config.yaml
n_layer: 13
n_kv_head: 8
norm_eps: 1e-05
qk_norm: false
train_tokens: 547900000
Each number is 500 + 25 x the weight over its row's rms, rounded and kept within 0 to 999. Layers, rows and columns count from 0. Numbers have three digits each. The size before them is the row's rms in percent of the matrix's.

# layer 9 MLP gate, 832x256, rms 0.18, rows 419-452, columns 64-127
093:494548503491480479462485551518512530495489492507490485484516472473502480567495481501497521480519521527508478504498523481477514491500477476531517498495507528561493525526522462513484467526470504
097:505519528542483450485547499465518530505527487499502494515511488530528527514526464516505521527542525504504495504477517456510504452510483457501498477495500476490505503519491447521494456504435514
101:479466503525498551492517477476458530510506520502483499485489498499526509493510509521563494486517497508475496538513491530491496491477522503446493505505533498496487517526536514502510468468522482
102:459521513553531451501525481461465534494495489534441451457512500531514520475509475489471546499463489495487523525529482498493467441457478515490491547486497472451549493498495516523565493492519506
099:475500497475518506549518524529476568482515450524505476527470483519474453517506521451543499481550471504538516509490495520517512473459495478509485476498481495497566505512513481549528519468502494
101:490514456513462514515483523508500454521454481481482519500490531520549511490512480557537515536492471507478497484532469453490515528497513492515498498484550559490460507476543563455563507535540506
098:485500496515489473491485513514439517447504457485515521506524498487487530529491485504506469535472483517493496523513478505473502462498490502516496527529511519463491506424471540492476500522521515
096:476533529502503485522450510466507529485509519516559519468533540465499476478536470462476493538526484501469532508493518513485498482506483459492504536498528459475472457488493487508465501491477520
101:531497497488472503489481470480517480482534510502480520478456539536499472486523500524444479500516466502537505525449539535527501501522499499520501484530470506501484485503483527520478515510475473
107:530512536511445531487456500495495451504522511499533526532482532533547491468528529510525482502534561513464461521518524453451495477523522518474471500505508494538537515491484475488513500508492508
112:510502537494511529496489532510454550530492523472483500516461534519483514485493505489462494497500499504417465525484511519486530443489470451509471497515483499509475498498488503495494517493524474
103:539510509520473541474528512462521545501513512509531495531506504469470492500492471520520513489513503525535518496504466479515510450546510494520479476487533467491515488558465521472462518508486519
103:502533490523487532453501489529529501516492454499520487472521491490486505507542547544478511496497525521547480470514482503452500493511481504497450481489517523490469523503487496523462498547506533
098:495502534481484509504498522513477480484531510525493474490514530540488549521499546495460468527473520492464497469478510519496517476521470469520505483520519483489525518520532492467473512504510529
101:434443513483540505524535441546476510559516467492493527465552538515435518495456522497461497520483480473483504458487518477482485496506489468486515471526511502504475468529471527479538492465506516
103:492502555490525427514505497467458527500452568506526487471482477547497472500511464480491484496506495505552542517473524470464505483455511488517517534540523525489515447507491503527544519482475509
101:522501482464498509460475484548527478521520511481458460499500490462466487537464496480518487526497479448546470507490529473514519471536474519496497483493503498495493493483495500494549487541503544
102:533535470471500533492527494529538470516484474433490512501521527488475524479531514464539530464497503511460506498497553479526456515519499520463517543506504505496525518494479502470515500552494536
105:478508503499495516518525503498456508502499546462499507507515487515536481505458504525476481482498525481496528515474489525513504500497465487479532512477514506485483506458431528508569537505523490
103:521500510439525494511489550500483486470506507483499517497452516524504527538499491527507521479459465487493540544488534484538492459498474526530441504508470524513470518490470546486515510548481503
103:480512504551502506512504509486519513558497521489510479513507474536528519488474478492508496505516512483500495498485501433535508454498521505467508457529517505483513521497460464538467485501509510
099:549508542489498467499519504495472547511542475526458490516495513500425547476439486508536474517497523480534519488509555517492505490497493507548544563527497502507512491505524530497495474519466486
100:479523520567506508478473501542505531558482491521534514501508508485496541499496487445490536526509486481480493501471510499521458512503515475501494497517480508483517533552499495525517493524496508
107:461488491542548525489518519480539500523453496536472560495496510509498479512474470431494500516526507509477506524469472513486506454498511528506497537534493507467459467515540493486486530472487508
100:529513492503508448523475481517524505502457496501522479494519526535471529507494507499524463511475483513532519534553578486511508519504573524494494496482493476490487496494510491480482494501476470
095:519526474540465492471493462522499498478448544473504502509499507502515490484474493521539505492477488504505470450513475568507468499481537514502493465470504504511507518515514511525510556490489525
107:493491471502462498534487530482471535473492503542506513476530509486516482503520448492557526473512507538534491455563517502505494503500460487498533526483504511538494516485504485523476520535485502
105:487461517510516481519504509531510470510515466537464485478504529500466491484513528488498471515497486485485543511483513520500499492452494522518508516517479494472475491538521520494555525508467486
100:484508515493489517481470505503506516491482470509498519494487504510530464525514504543457551537523483508497515472513462510480498487526513484507464488483481489455491568458516457531542495486495564
095:540491465502474496506491492478500514525559491530511470473492495466460505507516552458488505480502479473514496501499561514495553489477553499519483509513535497504511479460531511534510473530510481
090:506489548504487492494502491495553515538505474540530509493463454459536474529523502501502512492513487529435527479541508475459511502465528525483474520563506489503518481476493481481478519533541513
104:502497511490513486489479519549503459537474511452536504533554472470524509480551501541514477455505515498514505492541546511524500475510474517473463528479507504452504547485506516539509485484534481
099:507476473440526489516503504465489473523542472516493525500538485478442459497463492502506476516479526522466493500489537516503519504474533490474505503513504502490486471489504518482529508501542512
099:518509536471510506512550498490448496495522529468481518506530512493512484486480504539480509547533505485562498499534524458485476498512492532512455488516531541511477519548553517499502509478519461
# layer 9 MLP up, 832x256, rms 0.188, rows 419-451, columns 64-127
092:502510541511536464423499467510486495488512495484486474495518501509506524494500486504495522461519474493573522485471462500550480522473502538465520512497532496474473512481486490503538531500525489
095:485473455493506484464506476496539486507518477486479489495523521525553480506505532479510536468514460468534502496519470513510504496507498525489506506494518524508468535550561511486496510512502534
109:553525497453532503467483505491483465454513525489501510556514502493470477520510478512495547518476480446523529527549494443504524477530528443500473479456490492486492544480508489492547463519515522
097:492536524485505467459505532516515511475560518506503505486507468492497509477512543504475541484485488525469496492469470472490505517510482525515463518488488506459441485470498497530511476557476485
095:478507530492499550547489464537460516535501502551499480506499540474561508518480523497458472487518496518476474511533493503506507538489499509529509508457514512511571465514506483494536516486504511
108:491506520490500515505526538505501490520507522529470473530494533524500495521432507545475525528540459476501475475485503506520431515500492521518501461522534512495460500493489519498496515535570474
103:550507495500482528452490468515491482491498477503494507475530510493457447534507452504535430533501510489518519575508467465461515524529512517526509534529479531532478507480543529504508507474476495
095:506475487424520488530486517505522499542503486518508478497518514438472553511542471481447459503471518512547517490471486469507499537472525458490475477488527484495484505499520482526534468527452509
099:486486522535467496509484487551500478464501512545512499512484490495514518509555472501523503433514540499512504520478516557551473531565458514462500518517520505466506489473498531520487526506465494
103:463501517464514477541509486527436472505501462473469512475461454485448482485509523519516470485483525459511466530496497532529504554527483472547460506496473533505536479490487517497465515513511488
110:516501522516528531467500511479493530515496498517533496518472502489503493537515491489567470443497523487458514472468499484495445475497498484476509478528488476479521458514501447487508561480457522
103:461522501503492509476492519491506491541473471536491494505503490479496496509452517537491528454452522527508515521525503504508482522508494552530486493509491477457520525505513478527488527522513523
103:480472501469532478515492520485489508525485500552512498517495536548461516497486530509483531473510494538495474495500526498497493480482535482476502487490490502513538480464506473521507512511533512
096:524493502530498506492471482494505545511495489450499514490474551515483512499465532458510486511524486485520451491517445492493511569480468449520502465479512516508464491495504549505508469442528446
108:520536499506523521497447519494541491482547456501455517487481508473483497455525478475484525448481489520534510483472495474478510487527484561527475540465475508498508488544499478468450492525458509
109:465507516468502469514544493513525459515471487465493496465462512512516495516487529520507518496466520540503465521556516498491511522569476493546483470511554466499513517462469512531470555495477498
099:511518492485492522525497496490477492459500527530494481454537500488468534453492491504467500511453479523476515487505497537497528519484511474516490485488451534524544500432496506470530491520511520
098:484519484523451525514509463479515498507506472493478504522510519500499524490512497488498483501489487517475517530499460502494489502459544487553538492496522510460485515540547450500512492498563467
101:511498496507475534485486465489463491479499479504540522442487495494514520460535470515520516513469504480519516493512484494479511473484485454498470510463523514468459477476505424533510510492529532
106:521501481494499510521506491505508488509538508501528538499523510457494543509476494489467515460481498493486529486528501470502481514529506476504475491493499432521508507494501527516517502544487532
107:497475470502490469483508494493501488526509471494527530485524554527538496482493520523445489519528488524454483511479543518496483450480457477481515479536544518496514482485475552535469468481513499
104:504494505491524482525492501477509536517535486550478521489513511492505520546536488435491502481501516491436520506486485477505498473494499488518516512473503477491517535468467528522489492483518479
102:454476496526473497480495493489479492439476522490519499495581491498467498545551525473491499486514520472433545488503525504509501548491534459515487494498462481500523502471493434533487486518489515
108:522502495541457501548542528496507498505529528499482530480528536495495512506492506506513511468524521482511517504453487513431478469475543504512503518559507500499482502503531491514492520493470547
100:470518487505486444489517538467513464493502494494496552512511485494538512515503499486475485519495450492531481511499507518534499513526526490519420489498502487522477531553510506472478480514501490
094:499498481470570474512524501494488503503482496443522470467502504530481480510481468523474467432468482533515472520527537491477526493466522494493489530457492486483488543458520487490515523502525509
101:471499558515487492504466487536498505526494513491486498506530464492511509471467504515485545544538539490536516527457500494522505468515501494489528518530514478491498519508508537488554531466506478
102:519479501495478500485446428504495472498502544487529504488466520535527467545492505505495498502475480463485493497470484550481516487498471486558443477484521458483503485531519540477481507471545504
101:503527478510521488527498488521512490525536497459501441501476465465510472499501495534459525512479462503520501462505482477529545496522486497498560465501511483521492511521504508487555488515481528
100:470525505468511531508474510472489516492492531484539488532486560529468507499523477545519516508534524495500543490487492486499527532475556458460424478507534506504572519499487535488506509530466536
092:527517496512511479472523504510530481529497580534496543493487533499489465556504473514489478513501501478490494480491529552553496496486500514526489507468463507477469493527516497506518507458540494
104:496478527456488516477505477458529457535535550465488482520543483476517501551482458487495474513502482518498536474510475523505512474532505533489500494484516459503468494498507461509526486523510479
096:481467518499512550488529452475499505507536535520519536477483507509476501494458536501475494515527478514499518494474513474453510453508508499545492508522543430549457417488497482458471462526480508
# layer 9 MLP down (transposed), 832x256, rms 0.177, rows 419-451, columns 64-127
095:506545512501501565498508493479555479557478505535477500474466526496490486529545472513480521520483520507503490518470484546512510457470532515520460499467468519489501508487519516548518518493477484
097:546542502497493461498474471506478506508511488475559510557500482469482494544577536477518513486533530435518525491493504501478547489504515510548461513515480494528505508535478481498544499499485475
099:532556487496501487527500506505459479488496489547474490464502492419485504452485446507490523500511502493496498527517478521497491494548512491499490481476520475519508494498525495508470514454503522
098:464517499503525526511507513522545479473489532495510445481519472473500542487465490513472494532468515507453509528536489487463515490487505486530511462513492471495538473558482467493437475519495485
098:528530501524470521557531497536558414495535489488532477497517480498539491500529456504549481489503523534516511493529467486515454480513510536511452467527508533527511501522477512545547505502463546
109:508528493474457473530496462525529521487475507484489525496539509490500512491500491500522544495535526529502460489543538485494496464551500481506525503488486464478465551491526521496549512509505542
101:541476466499488481543565531520481519499518498475470539541462532495516500513489481522491467499513530484490461544453462501503521535559487475528554479484462527524499498470553485536539482499521454
098:492460467494462514469501497532539531531516518471507486520505462522553486519458479487525486554506521519505488518482551497516507487472503489496490508532494479510458491482553503515494500478462487
096:500504477496482509547516510517511526512546492491520482497478501460536485490519543512531517514549517485474475508475519472505463481508508477513499463515462479499471483549508516520515523496481472
101:496473468481496465510522493502499501497512491500487499527473547504501528546512495472527467477479469455526506508453502535521512503517522480548466537529512488513526496498555509533483496498515496
091:469490475546495498481497489491470537542494505538546492476501512492443495485516506433484509524505514510523489458527505517535572516470547508521470536521489478528498473511510516480415519493521472
100:526507512505454518519499493525481492516513500502513514525471498517520505507478492509502486483481481495545484496478472470502477506542491532550486455483525484489513495549501495487473518533576517
101:554485521520502491470495511494482453488492483495535469528503521534503517481484531485512505516522558517480528530529520479512509520484529501494546528525520490512546513499536538529497486526500452
100:547474472512470480486496479509502506501484538542504494519485503508479521478499509515536507511498482476545513488454499493515509519482486491515490491465506479491498502518528446442473478494479515
102:425507513523509469537493499453516494479468508523491452525564518493510524506491553476493497462487494501529510517519539487496465479476498507491540515506514554458492439468516520523487493446475500
106:518486499506509460517533520503479465466499483454486508489465496511499544524498476506522556515494485499526512479487492555542529502513548494473535462514487562536505532522497508504458492516518475
107:489496485514533560468502515501523488528493548524450509496528515465520504509526518502490500514506483506432465516509481469539517460497488485503493493504502474526536562461494450463504484537508478
100:530480516492506479509451491467512493464510516532474487542513509464497531512520535474477557493482465505505504498513533494494495560489479485531479511524557526500495527490502536530489499536584482
096:538503520453492517503492437531474508484497523526494491488489493490497495464504456506553483522501516448508468537520492449502484537465482527518524525462523550506495465525516527490575489501504499
105:506469484462487482519494499520472499496456559487487497513500508525516548494535509497490515502449486492480490542459501492544490516496477465445439478501507509479503513483538501470499544510486516
106:485496451471448496541487515503493519540491505517510475529478512510499493522492517501487487536482505486477488515490499499497502455475496534511504556506517499473454519524435490495492470471547514
104:578500462492503535516464521480513490490478514467474476495477485464472516477509530490467518516473482526498519539458481482477531492478496503476507477514487464449513482498514508513499500481505523
102:495495459502498491487472488517539464492495492502475456502562509496551440521524507482469512504516524477495504502509494481504490498479525503507515534486525511496523464476498471501500532474453513
109:448473507514476517519505498497474483524517506552490540475532470514483499524507528517491489451508530503511521460499508505501479510514446534478481515502550434491529556516511517564451485541510519
102:448548549497491493504502478476487489526507516507497486521508471484490522513533519467528513558534549478468468444487533502534475520558476504519560514477515522444502530455511492494452488480525506
105:475515529508483508513518479498502499505497540441487475464451515498486538498491498491523544518470536523516468469499543528504536514519554483523482489503532518474457496542473491483518493482483503
099:498493535515497514536465503433482466504521493484507453496533472537509533502509490540466514488462511481535502517503492498507496517516495483482467482515494535447487488474483510533528476524473534
094:526523500505513528484496519495526511432544521515542550499512451485573504481501540484509457522491467527512484524492531460532499489484474493528541449503519518518482517503539516464542479519444497
094:524456508453537538493528476491424495512469512470473503533500481484514493503554496543475494516503527531539503495457530514549475470467496519514503527523468498466511510481530514504501466486472531
101:530522448525498505512549518455501518529512537501491491488479460513537486501505545499526505449506490483500471526516545525493536483504503504534468500487501487553501462497508512471526485501478537
095:461516496477504505520509498469521473485516469500499492496514552445503531545464498548480513591516465443487499486486504475512474542464480509506494453518512441526497512503506554521526496491494480
100:471506522479523484463493495515482524504456470485496493496507534450505466548494493497494518555514477515500509484479509530505527491475491450545475525497482494511527490493510486503531439513508511
105:494498509461506506498526473487520495494509518539510569511515506531532489508515504525497486512518481497462469519503492509515482494510488539478491511487566489515442519528547454474529512537495495